Part of a small language model's weights: 10 layers, biases.
Each number is 128 + 24 x the weight over the matrix's rms, rounded and kept within 0 to 255. Layers, rows and columns count from 0. Numbers have three digits each.

# v: layer 4 attention value, 160x160, rms 0.0659, rows 71-156, columns 40-79
# o: layer 4 attention output (transposed), 160x160, rms 0.078, rows 71-156, columns 40-79
# q: layer 4 attention query, 160x160, rms 0.078, rows 96-159, columns 40-79
# k: layer 4 attention key, 160x160, rms 0.0735, rows 96-159, columns 40-79
v71:132136092086119128122154127137169139079100133169122149121126095156096144101121080120140128096143119114158130143142102147
o71:105136158138105098123126132164109139116114122117146109118165148082140126160131128100083070157125112120151177136092117112
v72:079110108143170102092178135080158117157083117153134121170128122161125130104089112117117111102118098092109117094146134161
o72:119152120106086153122104098154089126121154138106109143143121165122193126134136153111144153105132139162124157164112133130
v73:157134167088106117130113162084138118126150163118139126133113125120079123153111144116184142130116101129142125116051154136
o73:109119111160143134130105130170110121131105138102130136069151118138142144137105101082129118137126170157109167145121144157
v74:160174098154115108122120120119139105120095132120112131108105134136147140155130139119053139117143137138122115128130127141
o74:128108131119145103113152165120132160069129125121150136164151115125105126135152145119164101127140144126165155147150082127
v75:088128183147097128155126160137137150111088155158129106157128163110132099193132117105062116103122114104104152133168158089
o75:141125138107123169135125083106097123146117129111117168147088112139152149092127140147174106144088128170106110153093139188
v76:131098107154096146126114134175128135160136104154114137124150181102202117100129173097124111139078086174092128151134124140
o76:160158156123147123115124176056128155130111141078140151143114129075144133124173091141169126119145157123153142117142123126
v77:065090114124121134148142074137163163122154170129120100100103112100147119133111150178126103179110163071174114107134129037
o77:147144116127073134118120165112102138081088109085165116129158101151099117159134105119183128086141125118106086122128131131
v78:156171124127102151119152132107163179131098119141188148102117141140099148120134120122104161073121132117160145124098131154
o78:089126111071133159152118157113121104114126165076109079144148096141081108156112094142120103165172149152120098130118135165
v79:102174085081129102133132156097149105153090123136169106121113138129110059140116136118119131150144121103123140101109102128
o79:148135171138145151111134126125079160111110101106101141167161133102139143165131105157136123131126157139127134179100164132
v80:134141163076092124100150114124138124038187130107148139119115114164162126136119147139049157060091171122145123149133155108
o80:153114087127157125115123138134091117179076132137102154140181105111088106157143125145144116187159083128175150140172079145
v81:090072102180141133158124131193075158143104135117081127101140102152088151117126134154115155133120127109115156104141111104
o81:159168142096147124086187102100176129076173121111161130107148116128182137111165111128156093127126114122146096136137140169
v82:164125112070087099068123133090114061117121172120163136063082139147128145091128109124143131140138108088085086087117147137
o82:120159111149167112127117139136152178102133114102153151168199157100095129121127152136064109103147163135117136143130163107
v83:101166151142089097099179072089079149141115127131109133103129136152182103085142155140163100130080149097116141128129131158
o83:116099126117167159102164113151125128117130164122134117130136140131140126170121099113105129120151123112140155139118142132
v84:079111110151127120111107131118128128099160134153134108152110090100128090101143119146146135159096159091093160129145089105
o84:134136101114120142116120131129143115154105128116102186090183122142116130121125147141120125086166131127145086146131165139
v85:096093125105118120171093142112142134152124090119139137157164089137151185109107124157133157158125089134104087145164092142
o85:145132147168129153129122127134120116132100145114120098111104133143164087165140109090152124078137149146115113142154120144
v86:107114139132106115166144109092142131132127108108112121114111163094147130170165079133146109144110122114092134126118159088
o86:169172121153129152116117132149119132129091123155161123148140114132148146134064103115132136068151158170135155122130126141
v87:126106130143136073117114152107142213121120112119150144138110118109146154146136117149115124162167125137138121097120089101
o87:130145114161108153145114163102090106118099125135115110107088134124120131116099125124161145073123148157113141126173113136
v88:150163122134123162131118108109114104100134148133099140098133134155101142114173086149133170138167159137091141091113137128
o88:130112107126129127104126112109133141153152122102146138105164095126133132140129158132128123130111095144144116143111103146
v89:087091167117105138178059149121090154158148173123128092064111168109100081109146139126158180106191090115209115090139090139
o89:161132075086140124130112135115095127141089114127135083148089095122113152119107104124103101118110144127082101169128146151
v90:081145075115118156156111134143122207102112123144113113123118165127173119118113139129125064136144150119118120107128173125
o90:166099160151144103110131160100157130139145131123144105137117132159095126116135112134145156110141152130117116180128112149
v91:130058153118133097208088135175131148106101149100109165081133107117095140099115117169160183141156140064143140123157095176
o91:157152098122127151140147106124164120132143141121130126158142130124174117144107118115118087130107108152097111159112159151
v92:130149172101128158142112131177181131145131106164100119129118108139100121140141130116117100145113142170072140101122102103
o92:129100125135114135136157106108135126118107150134097168162124122125105128118063125153122116140132137101155078163123129101
v93:067169126090143089113129108121148150148101141119137143170143093142104110130141106125134089095163130128187101120076123156
o93:152154146115099131136155096157119149148127105156118130167128140135127152159119158148109132149106171129108107131158161143
v94:142098135151148119101156149120142146124190130126120138089132121150179080154164127116124161133107139152147116154133150085
o94:111125148113140145115126139113127128118107116134116134122142101115114155163086128132144121099119108142148179137128098134
v95:097124104139102139129105072170126115111176129128137087114127089105143168137103134135142163118080109107132125096170137087
o95:123084112131156068149130132101152161085104166112154140056135160146148105133142123137167110129152110131126120155122164161
q96:129163114137110148095142158093081092117125112143143124131133130127146139180094087158129136122170153103163088136184075110
k96:101118127060114132128080137124127113094146110167154144117153124161128144179123107164132145158129111108176104116126120124
q97:153139144175159095112101124169151158128117136151130142145102139118179081116128115165107111138139088108136131126110085101
k97:156124104121160095103135114129163140144153142135083139128167106136132096096096157093131145132136076108130151151129108132
q98:144124145116124177127131117166146108126088094102149119144083160184093117146164102139125108106119112148082152154131170137
k98:171162113091123123086097110121088203077116114100160122129122156168178132148142113119108102134148106123111115147096146101
q99:098127105131141141106151113157104128082151148160128176170144147110129088133138123184147091101133116127105171133089124130
k99:091117145074111107099157088147143166113178144154125150125127122131130101141127115127132085093145104140094117102096110119
q100:094150122120121155122113135150118121112123101155106100163150177146122215128148154139140136085092137142134155139140074161
k100:147159108121117093118098104120114113120173166112091102157151119098154175152133151137140105104158112100135115114100177068
q101:100038164151130152102108188148114098131073105102112165108153069111129167158102130141137098141116113092117081112144116144
k101:117104186138140113065121145101116109114129113120126129123178084165123149160149109142166100160117093105121138090127144117
q102:126102138109188121126130153099102126124126118143099152134085152114148128089119066075126159143123159143139167102134070095
k102:104106132116139100110106095104200156153130144182084138092132136089136118147157119122154173151115147141146154127124094106
q103:114134106110096085117177116114144115137091148094108137166155129119141102109144106183124161114128136131141126118114112135
k103:146158114093141113118172159119135143144160183118140138070137144117112092127147171133170146149156143127105113136123154077
q104:140114130128138116126148139132115131105103095126155146107126091156123123084122106107135144152163116132144117087167108172
k104:112122151124132088132158117136096122118091159141132121152141114117142099110117142114172114141117173142148111131110160130
q105:115096089076129103148164126098123113155126081112144126155161142115115131152164148124097155141096146123167114102147071107
k105:125095127087157107148175147140103102139125155114083155147132144109165146141167127132098144169133102126169107112153083134
q106:137129093138174132098132092154122133132155166115149120141168136144136118119135150071113107092131126162092127124129123107
k106:127115141126167149139109107115155103091129186160156131167158130109135095122145099105124097067140134136118170106082122125
q107:154088099116174157096148121089148149149160144165144081091140132119153126153097150123099140133098171124091109130152122162
k107:126117099120112154130099148117123120108150127120120108127130104138131113142124137152136114170133102143137066132139088199
q108:139117117144174167137134098125126123100139112114118127155154103155109175176108124156156143126150131165092172118124063129
k108:114139115120205099125140157132131143131093167108085109114160121086129171138122145168168106101156146144133119120111065117
q109:121148159131127160156153155102141143081171123185142126169093142143062128122143120110174112121154114071145080102107158150
k109:096114144109088118115167142152135136090120115125140135144049145114148143079144147121149089109146165114101160123183152113
q110:146121154110170108136128147143117067118112153163126136120139107113140095108125090140126136142145145142146168114120144171
k110:153107068115147150122158193128135107131080116112109168159172091093132127124171139117114115108164125109103128133098108113
q111:135117114177074125163154097125158101095164165110122135112027121129132171146130125133099110110138138165157130097105110140
k111:127153134122146139186134141144106091124150107121118130109072098104137128131110110145103160131138098135167135104130161113
q112:114102159137098146115096190116087136084112143107186124133185150105111172131175151113089057095124088131139163100138123159
k112:137108120131123062074122143136150152115145134102142102154156178108128130146121169130123067138139153137123150143127140110
q113:115130173102112137133143106126114140116127128107151157182170130124129161147135122089146159126113120080102178139127099097
k113:111147117106157113122112117131128118125079120135136131117171086101133156106107157079093102129104181105160129164099117108
q114:138136104121137161163100168107154149110119140125130082139108143126088107104084140077116110142141136089083129084124171144
k114:130084111069122112149108093127144157143084093122124128159140112108109105097133117117114123171098135125124129135148140159
q115:155123170120130129113136153139201151069122148110155113139111168143128156095087164124107118110155108130175108098112080131
k115:138124112132137079152188139112137129122110137126109165130154111109121131151134173145121156132157140125115125128142164084
q116:171115109078165145155091111119133085118132139140100096144170133125141132129140153135108126098113151112159137147167142183
k116:107176139114170145087101137142131120118117119101120101133100127159140133123162136144122155112131127163155113147123120117
q117:109095138110166141149164142148133121144147154120096101128134150101126081099110142156145113158105107111130095123141091166
k117:129101116131119106154111158093154129118124162167126079085129182129135115126128139159122137115116126164120123188138153165
q118:102137108128120185069146142111148125121096131116132152169150113129130131123129075083109145160168131153202084068122136068
k118:175123092140138152161142130110099138115105072121133117100161093111140157160192041074094133128129149119159146094128175102
q119:127115104123157130156140127145137182140099133078129136110153141141149126149127110122120135151130077167145115103139134133
k119:143100124171159157161134102152173129114132121123162087103167120135158112120106117095144146131139135110103111116107123137
q120:124118127126108119141101152135106139132110108062155069137131094159167169111187178159118156106199138153117097143160116108
k120:109144088068118117174118111120106139177097100112136112126145134123093132112149119147157141106142151199134134102140113125
q121:098103111085134080163122159155134152144179131144111140127123149163146135119100138118118151127123106084144163128087087111
k121:096094113128126115142154154167156134133120100126112110138136116123130126108114150105141130124131140135150140134091129117
q122:143117121140154119114136103107178124116183136127105160087104120149141132144149140092116100131128140136121158137109099118
k122:109107114151148118112125128153134141100167133088147148159109104095118108143146167129073124119143090139139115115145119127
q123:116162147129114124165118128125139105114179156149118122119128135154152137132097135173131156092120086100165118101156122097
k123:166167127118083142168096151128128119126117121129119127170161141125132141166122153173186153100121171179152118117132110103
q124:125109168116135139086094128122141126144128154131119116143145146146165122105138098077118101137153147101147124128126081139
k124:101126165134153094070123116113131170113085155161114100141108145126120075142127129117071129158182165144131114114146121123
q125:156180124145101183166164084140149106152165151134132151129109153126102155145133121123099097152087124131141137080139140090
k125:134149099143121151163117143105108119132142128150140138109130134061102100141155093114128111149120134146137143122175136125
q126:141125128104130134158120117142162155100173158130141142124124089210204093119094150147084109116116104137077130105148146174
k126:123129168195149111153142103141139141134093125121121134135154114124135083124144141158139145114112119112122115098121127142
q127:120133118172111166159122158121109159110129138094075136140160140104136139138151158091092127130123154184093080095098100167
k127:112139139101131160195186141099149159165164099094095118157170128117097151122147149083111156136084125132099127092126167135
v96:159085105144090107123109122119136171153148143111134145146172131157124133150117092105125079104140123111134131094124090162
o96:117174116088130120157152128126139134119131115153139117125069123161142146113164133150142133160153108123168128117149150118
v97:154086146124114135138131129112151148110127130123131115153136149122118122080131089119131098132110145150082133095134130120
o97:135168121114151131123105128103171137144130117122112123135063098147153119152159140147125140165105142104121138150140140155
v98:087171101178125151091105099161129144150112109129108120110135128148133079149108134140155131119171132149123122090112155152
o98:109102165112132126112147150127151131139176144097138156127095127118118121147159138088128103102105138102126165142126084137
v99:086127125145127143133142091129135119137115158159137160153093109123118122163154106142122113111141139140111052142102110138
o99:116132133137124134120126148117142117088111129118103082086153124124123148104109168134148102162140160142152163112148131134
v100:112119206131089091158159151086123148158127180109132150136111125145126138107144101125150126086141134094155082124103129089
o100:151148068107146132153099109146119129141131122213123108116137115113082110120107160106153115146128093151140156117140134173
v101:145193178109126096131121113149106120075070130097117137105117121112128118123123168082086178113150129140146129101129129166
o101:108075106135120123161128165151205116117160147139112118108138124097171147140123122191164145186146109113124154158089138161
v102:145130122124125122116091142056146165099142129179112094111117104126137099149084155121132109119133130092146124140124124124
o102:132159100110144120123093102147104124125100133131127212101127122137127126115192115097126130170136103126107139102118120134
v103:126114117129112142148127143141124113070109079143170090141101139088067130123118131152122132104072147156106141167128125139
o103:154128172153145108136175168099103120164173136100096129130136096132124152143135133107134131150125124123145090102128106143
v104:129130118093188106180149096121158148105112135128158117148110110100121119120104148115112119107136137132133157135143105111
o104:076116086134092127113128176147077120120156086132078074143107134157125159150151154098145131120098143117130098098109157115
v105:099086096111124135154123159164127100129125163137119146091099149128143114139120101119153172118125102095138075105126113126
o105:136156148075124101160104140127172127129137114112123103165174151127083141099133176147171118146127171155153157123126134141
v106:128111120144101106132138118140140129133127125117135122076106161124061130145120155156144127146120182118072128143143158139
o106:114111081098135144071161127069133144128130134161142127167121151155121121138139125077107129110127126152146134132131118135
v107:149126150143123163093179128098109120140101104111109111205109124144152122124153117052140165149155134156146179099109077090
o107:120137134186148182134108119160136081120141130093082172103170149119110105121088153196175086138082072132096068186131108186
v108:159120144123131084109093145131110118100095114178164125120128113171120130103138144110127126118124105184162099051155143153
o108:112154162142103099133099111114119156129172122172128174095131150155118077117119134150153112153116117098123140161132141157
v109:071143085155098119103137103141132122110108117115106123146145119108105141135139155122157114100119119095125139147114116134
o109:128127116104133148163115133145138127144095156123110128129117117112130158133089128111103129126120132143130122125155130133
v110:107099103141137070141096126126091131114147132147155123119106108084168120096146112087162125129149147142119133134156137087
o110:135146153101120174118123117167139108128115065112137169119122123145154134165123171155147119151130107130155112149139132131
v111:128153133193078161140134113120118117137095122167171123130129133124127141168140115139126128119064160137137170133172099113
o111:107134147121139143148168123091120119152126149112128123179099101153143068150107130122154114093140118157136093172138144162
v112:128134099137116107156123103088123168127128187131147142133113115139090108123134070173155109136091135155165114092130084113
o112:143099163173162131127144124135130131108119098116166106143151104160108151123134142119105151117110125100098125112137122108
v113:157131137094101080091145072132131125122100096184121092143146112121119093096121134151140171149148073137115094134153157119
o113:130118174175150125100077149163123138141142127135107128100106139146154146149101160121107104151094122113144148107152134130
v114:093140085156119133160093064102150110099109139124128130158131115103144160144133142153098120120092189137151110076151142140
o114:105132149122122119117138158161118181150139118152136127144090166188148099119104178165072119112164143160102124132093112116
v115:156151107135164118105154104129127125142115130105146178131114092126144159145121101171122106131134135122162130102132125139
o115:106115128084092106157137134143119107103111119166101073132139149123087130121135151157147126148112124153131163165123120124
v116:180073125111143170123206081161130143138126121098144125086131140119103112159163145122141108116061113150150173156142132123
o116:111157136145127134141126154105105117146117095151096116140132141158096142130108143104133161138125161097123067093178130122
v117:109166120097118130087143098145138120125166153143131121121111140136062097142084117138116174104155064104138099165140080108
o117:138124166128144132147129116115170137137107097100140136105168083137144160133147123113107113120108169111119130071112141082
v118:123130163128106161155129144131143135100176121081117106174145146157107148114155118108106107122103128125110134174101137152
o118:156137087189157104133158120137144099143128154130121112101133120087178122143092074117113142124130127137161118090146151123
v119:158104113142076140130115102127148112103113136082074141116084121111174152139119127090139102129111109121137085157153179107
o119:085141135115179108131146111162140113153157152153083141102143168107092141137126144156173118079126132133099143089118099134
v120:156135128147102128065144143120120109093157135118144109137142133085154102124130121111129131086144096124161165091150174141
o120:134173139118132162098155106137123143172094156124141132099129100142140159150137137105107104142127122135127141166133122131
v121:123114117108117077178138110111109121093155119171104115096133111143082125131128109079130135117138120138125132173179143152
o121:134146150146138128109121140138096126179164128095121137117131114118137147117142136141080126119110138125156140107102064098
v122:150111113173110129140115092129140124117090110133157106116090163101095139131104150144114105123191085144110072110140084100
o122:088124148066154154069156118135121114146182113123108161105131172116133123128170144146154125131113170145163173136097106111
v123:126150114132099152134169153085157146098153165107118140097118149120126145140126163068195099148135092141113126131077127127
o123:125100088122175119158059092178105128157099122138111128122129133132127153125138129145156123131142108129125137132139122091
v124:104117102107128163089152127086138154133093149150132124125123147178121132084141149084119194123105141153137147108114182161
o124:153133095133127091132120103127127145102140141142145143115101126129131108160136126134154115116094096118145108138140106137
v125:123100111135128098119166131153105144126083138119111166135146106140152095137102135128109137146128133092122095095133143099
o125:137128129098099110138098149110127143132165127130137068133136122112106138116143072121159101118140099139149149163117106168
v126:119104122151174123082087175167073121137113100155094133077119062145130120146140109135125151123141108159115099117154152119
o126:126164131125057159166125102131152114150146139133164137158169136113132098094115167154136120134124106129125159132164081132
v127:160134112148084097107146110117149102109112164134152151143143166119108143117105077112138154141148131140163108096139178092
o127:115111192113154111137132143125155137109116079105162108122104147155162097162129163136121137144139122126103109123115105131
q128:089135159099111126093094135100144127140105127074113097134076129092084103162121083155123137132150174119153133121135168115
k128:101145130136122123122133117118129138122135112115132112145135125170123150134119121147123092115132136143143149097109136123
q129:146131125152138114066133080123131111144144138146085154122120125112130137135120147112089101076122119096149141102170155141
k129:141117174104102140112165107122083158093162078098111147166123094149134126187096141169139121124117106101171128051145150107
q130:087121115172103132123104094104104165145118144118140142121161131086138131152129166122124167129099090122140154157122106120
k130:154103146154144090130118143157148130142122165143101086124116151123106138122134159104162118150124099141105093132112107168
q131:183142100146149120116141144107136124136093125168102145137135142157116171104113155137109080137130140127065100104117156142
k131:109130148145149111132160111122114126137117149097101139156122096167073129139073132141119139095156143126111108091188130104
q132:131107119142124158148133096092119157141109147088122145123072154132131116093121133135120110157128135111087075116115121139
k132:162126144144131135098113116124119150080146130150084153136117133165135143139143159127114151130088147156087050143146112157
q133:148130174111132125129152130118161145125118151094158091158193140117098139141151146153114122121116102112075093158110139069
k133:127139133162155091133140113115116163094161146139130079095159093110146154162140147154150139126104141116095104138131140144
q134:130103144091067145117160143124096133114128113116122135113152110100115099141125104135135127131109131118144110113132096123
k134:140100104144107105140130121155103130109124129111176130197136139122147124120110104142111149124102088096149126131132108111
q135:136097146086136145165109168102126124137103134100164151156117137119130175132086153121138153108097121095146122143114091132
k135:126163178145130118102135098063114133105176116141111121116132092122160185140126093145126126102146165151128112147133099120
q136:134133101143150133090123104135089130139109097130113137141130141126100124118125165111100119136131125162127161137153097105
k136:127101092121166132127103096135096165134118118158133176131164122109179144134147132123157122114126118112114111136148144156
q137:135145112171141126116108143121159133127139118124159106117136126108126083130144108134123142121115094142135122093161125124
k137:200141126113126146145119144130136127155134091144114128078143129162095143123133107140138163134130085114143154144124134128
q138:151193164083088116110122096115120143119162138179163118104142130153124130111115137110104114132121127127120146150171161185
k138:124155128126131123111081113126133122138175159141135098118124157052168148111123115110102124140114123123160155123120140122
q139:140113116156119111106102112119113140144128126135119110109125140153137155120125117131127097128119098173119146123131130109
k139:097114156139191150087086113099126110148147135170112122116090128152141148144094159105097136098130101119140159151129110147
q140:124130170091089111123146126105135142139135124139148117139142140096126149094133124165124165152098133090156111133093096115
k140:109135212090092097155158110136133172122119112133193089168147113122188149111124119154157112124101129133169143124100095133
q141:122124141145107134140131099193110120143156101148109093097138155177080142118133159137121118116131093093137116131163112132
k141:141088137158106159087108123126141148153144121162141114104137143153112087097135175104135117107146129146120092127129137110
q142:099110148151133138094163109154157175129095117127161158140130149172154147091122123146136118139096136158114108114119136156
k142:145160146086135124174097139129132145108103138130194132088123155137140121123093117140119115115147133139130104115162115163
q143:152095121142094138126115147131118110105118161151099094133175123141112139114131118130160139098150122145092117153097117145
k143:107136110132134104099108128140099068135123164143097128092119161107147143110132160132142137122125142120127060133121107075
q144:136111096185106185159116113097126117134144137130121140115109115113117147136074093126118136137118118147154163157154146114
k144:152085144119122162132146115117129108109124148136146168140116111097127142103074117105154131104099115105096113135098149169
q145:086135124137180149117144125168108122150130103129086153141148141137093097147119138146121121090138129143132123117120117088
k145:109111098129165141167128113102123134155109178080122140087112117136117109149145133151140115108115149134125133143148175122
q146:164182140127157146101167130137118137151149130141098161149142128109127165107149104141134108155150157159109155148120142107
k146:096148126134119106108122119142115128159152159119133105142111136092130096136153129126097150126079132102116131111160146146
q147:154125148101135163130127144151117143142087136142147115104112110144103113114115146151167129093113120107109115142122134145
k147:104128127142139141130102144095157152152088101178134151111125086147117148102124119141157136118124086126138117110142103129
q148:110167124138148123121129134128153143140141145095157129142112122172116091114121133125086172109104079145083121129110134134
k148:167127146141103143131138109129128156122170122102121083117109134119145097142116120155147166117157134138162124101131123162
q149:146146116100103119085131168110121113107129136102132117144127145123114138108110132110146076102116097165103135144158169109
k149:092157156121115136099098114168121133112151123129131125132127110108100147126100103145149169111117147123125122147134118076
q150:138141095121095112120095105134125116141139121139118117144122118119158139158136113146077075144121155110142128086154152035
k150:122157107143106090121138142135118071143170146155147190167131146168113141103128165135076099125110148086108127142147139139
q151:127149116125111142146101102104154132087165139162151087170125120109141148129101109142113134134109104159133124088112105115
k151:113080141137135078161147126107153107130149143123124079136165136119138117114141152090109145177116100086178147099107136128
q152:147126145140098110153153125129156124126131135139094134136103125111111118110097124111060141153091143147132138115104126157
k152:139124092082120122107126144093177155086188126114172107164163118120153160118121122122085143150152129108149102095135117166
q153:146126154081138095114162143110177085129149130130107150136157123118108112139105119114110072123154135118101139118106108101
k153:119166109102126137131133095112133102144137172098169147117133127121153105114104118147116128124063122146095121142110129175
q154:133105153116130094090133152099114104096123142118170131130117115136128094104139091141143134123141117144134139125105119155
k154:151154147074109109129164147122126109109130114102134106095125113051145137130172069135135119078148150153136115120078105135
q155:146089158143121100110117122138133116129123106149104107117107152132136146172132144086111111148189133118193125168094097132
k155:084166124116147113113113100144140134125113117130106119146140150100162084154123147131075137119129133174146099167117111172
q156:107145143137126122155129121096128127144137136158110119124108113102125120123101152095139113144124102138128139114116137124
k156:152121105139132144163137160116170101132093148104128111103126106137143165136109163125119120126113121124131094105134118132
q157:113139142101120142120131135125124135142118118079142128098125132105183147134101129100102136151138118111141140160135153156
k157:145126140116079134104112130172115115123134130180134109115100130086114134103113099108106138131109142118119115126060141155
q158:138161149161102130133123098160133146138117120112103141125095137156136106126184108146158124109090171119105122121148137106
k158:123136125105099150101108130082105133075125108139129107139120122146107119116184126135133153139136162156121156126160142108
q159:144124138056131134085121133112150126110137117112142085082100104129122141141124112133086117117104106144149151148133135120
k159:145147099145109167123111179139152123150140186160186129150125115113099154168089133120120115129123169121109105114119117106
v128:186153122118108151124151104132170101122130176107143133140131141143095157109118159145116090122090145154151174149136130106
o128:132166121100136144150129157129132120111128115125176133148103105136186110123116095105167103135123145107061103135125184173
v129:164122125102132153144133129113145158167079164148098113154081125107153103156133156106119130116100100142143165129145173139
o129:077122142167113092092065100153094094123166122136131134105158151116125167110149131126117127120122125107129134130140087103
v130:112144164071122141126119137125131156162140109132142108125138129137123106138134117108111130143117085083071196137193112135
o130:123114173156143153133131118151126106122130117157111138135174133118135118147139152116139118128117154122148100154116133121
v131:112095135128157114136122147135175140179105111099139154119117141156177109164146090158129111117178137098146142156150143151
o131:097099153154160096137085108122109150121159146146100109108157141107111131127167199102135148147134121119119150139138129124
v132:096142150160112133181084131135100138134138133140132142132106150153130170137105110144148113134124140128118113129135134117
o132:101116119090121134124171114134136112106163121115150129103155093114114114146141140103108167175123132129112131123120092128
v133:134099164098105134106108115118127108136159099146150154146130133174127190115144126107137116130084139150083107149144112138
o133:134168129153127123138134148168142125116104119137137121108146166145131063149131113116162146077171141115110145132120154097
v134:125144104121113150133145082177175115110137100139139115174163139144110128143129126120102124124115063132094135131105134131
o134:148122160112093107097124133096105132109137099112117102156077142155159127118174142155186118127163182136136093156160102155
v135:145130177157129133112119119140108158120125115142140130085101166115164124124130096137105154112164106160146100118124085128
o135:113131134079138137119163104115141132104159120130121145180124107124106125139155170148126100145093128124086136120118164108
v136:107089086128077102147129143133101141117145133101101126126128148118161135128117157150153124147136137117131128127118116108
o136:143149142084146144128154127123150107149126121129149113153144095119138134138136107120078122107098118137106153124122150155
v137:174107166107189128061135115098108167100132102124128079148132126126130106087139113139189091142145118136132096106100097096
o137:099120119117100160151133123103134077114112129130133131091104121132146153156107133133118116084139123149127095184124151159
v138:096076086154095148138126166123110185156099097122106111119153158107121097137124167132107134133084124126143134097140103144
o138:113161172088138139157139126085142093116141161100126162148095106087132088145127111139138154137120151117142141135123096085
v139:110122143132114121089116121109126143132153143113152136133113117134079160132106111124141136148108132117106085116166140130
o139:178121110143112117188125123154180128100103132157095145157129155135145112135091149124113135149110134129147107108120118119
v140:149090172149110167106136134154083110113177152120155136163083125130098132099152119147167107103147177106122134138123131159
o140:139112085146136113135119128128131106152097127138118084090138098168155118142101097088140132095143105153133114117096120126
v141:131143138109116136153154146135159097111116147137101129115105157134139087166136135097129112137097124124120118147098112139
o141:128111129131108116107124117125113155119152105109155138136150111100100128138142135126178154084146143103125137159158128135
v142:101162097132150108151137127163147178140170116085135151134143145137159095127142123108110074112086110129112102120125135075
o142:111133142104119122109109144119098109152104103144121094122117108121094149126103135139134121125169134141123130174149114122
v143:125078162098085138179100110110134173115126134112140109131105137123092119126133123102115119150127113129108083064126127109
o143:089137169110100119125161123156129096184121095176115172133145168107143143145121105126144149136109102119143171081108132148
v144:124126081184101141143142106147136132160144114132130125117154130150130198115117123102061100152173154118116101112154140130
o144:108148152107141107119146090151151112110137108158084183112051129088135055111140132148161139159061135157148162097140103122
v145:110140183124111151157118154141167101123096117097157143111124120109151157092164120162160144103198151159126111142084089148
o145:114095130130128128116120108130114141067142108132154114112106125158153142097151140109144136098131139118131157086128162088
v146:140118125110138126123119100114123073125063122080107134131124133119147126132125106160158158159127115112129083105141116146
o146:110130136128113106113145143113128141120179108167149173118127113159125166149118143135083119126131085114185126124146133123
v147:130137103128112152123133108138116124134158108135071107105114140172153101147112155132155145154121149126181171127099079117
o147:143140122111146161114105143113124127114105096104140143149128142086082103129155119117132148126101140139103148110117148113
v148:124118167148140140101134110121122100118164152144118139134132165118152129110115127117136115130164138160125122154121153159
o148:133148112155119117157137129139171123105122133089177129121157148151135127139119138135159117148102134156119136116105095171
v149:098149173106119118089141142117153103131147158120143110173140094119120143114115110147129093100154101134122127147150087119
o149:147119154108108115137164142110145149098117138126141133077105099141152095151140074112160144162125132112128092123111134151
v150:099112145110135133151108109128121189124141139151096146151146109161141137120117162115148106084178144154123134123160146104
o150:105119165112104133110135120134129117093171094132125083085150155115121127153097082151116151170103118094124155115116127136
v151:127150159127156117117146116126120124099120116134113147186114142102146103144114082170146098137124135121094114123096147110
o151:133126111125117120124117137127144120140121162108124086096123102149102138118095125150136168098124122141135118133126110118
v152:136130095108160127147118102096140121137143112139145140119129164121129137120116104123130121135099116147142138086151144150
o152:104124155094144148118168107129100132138110122125133137148119142113140106152164155146124161137121142119155135143079125124
v153:139136135131146107111104147126125152136162109140168157145144152129145109117125139126119096147129119129120106112140149110
o153:104135112138091145133127130132141105128120123120098108120127134116127146138135142143138124117104098123139134112107138137
v154:083131164098161146097127118134173098108139113152140106152126120130128152098113125143145118143140092119138117122140131062
o154:110107116108079119133109119110146131127163134117118118086139163110142122142117138105175152128120106125135116102086149173
v155:146122147168125115157122113154138102140125114099152107122125124116123114120124133094126113145105163105151113120097139095
o155:113121126174145138113181112116149101174132117108115148104087118139152114114148130115120126101123115151120155128136100141
v156:131119092149124148114163110112141165137098119167163115086137102095113108136141145130123121141114165080118152142149144119
o156:111130178107132115137128131166141119162124118121102148171094134132106118118144138106130152126133138117147166111138113102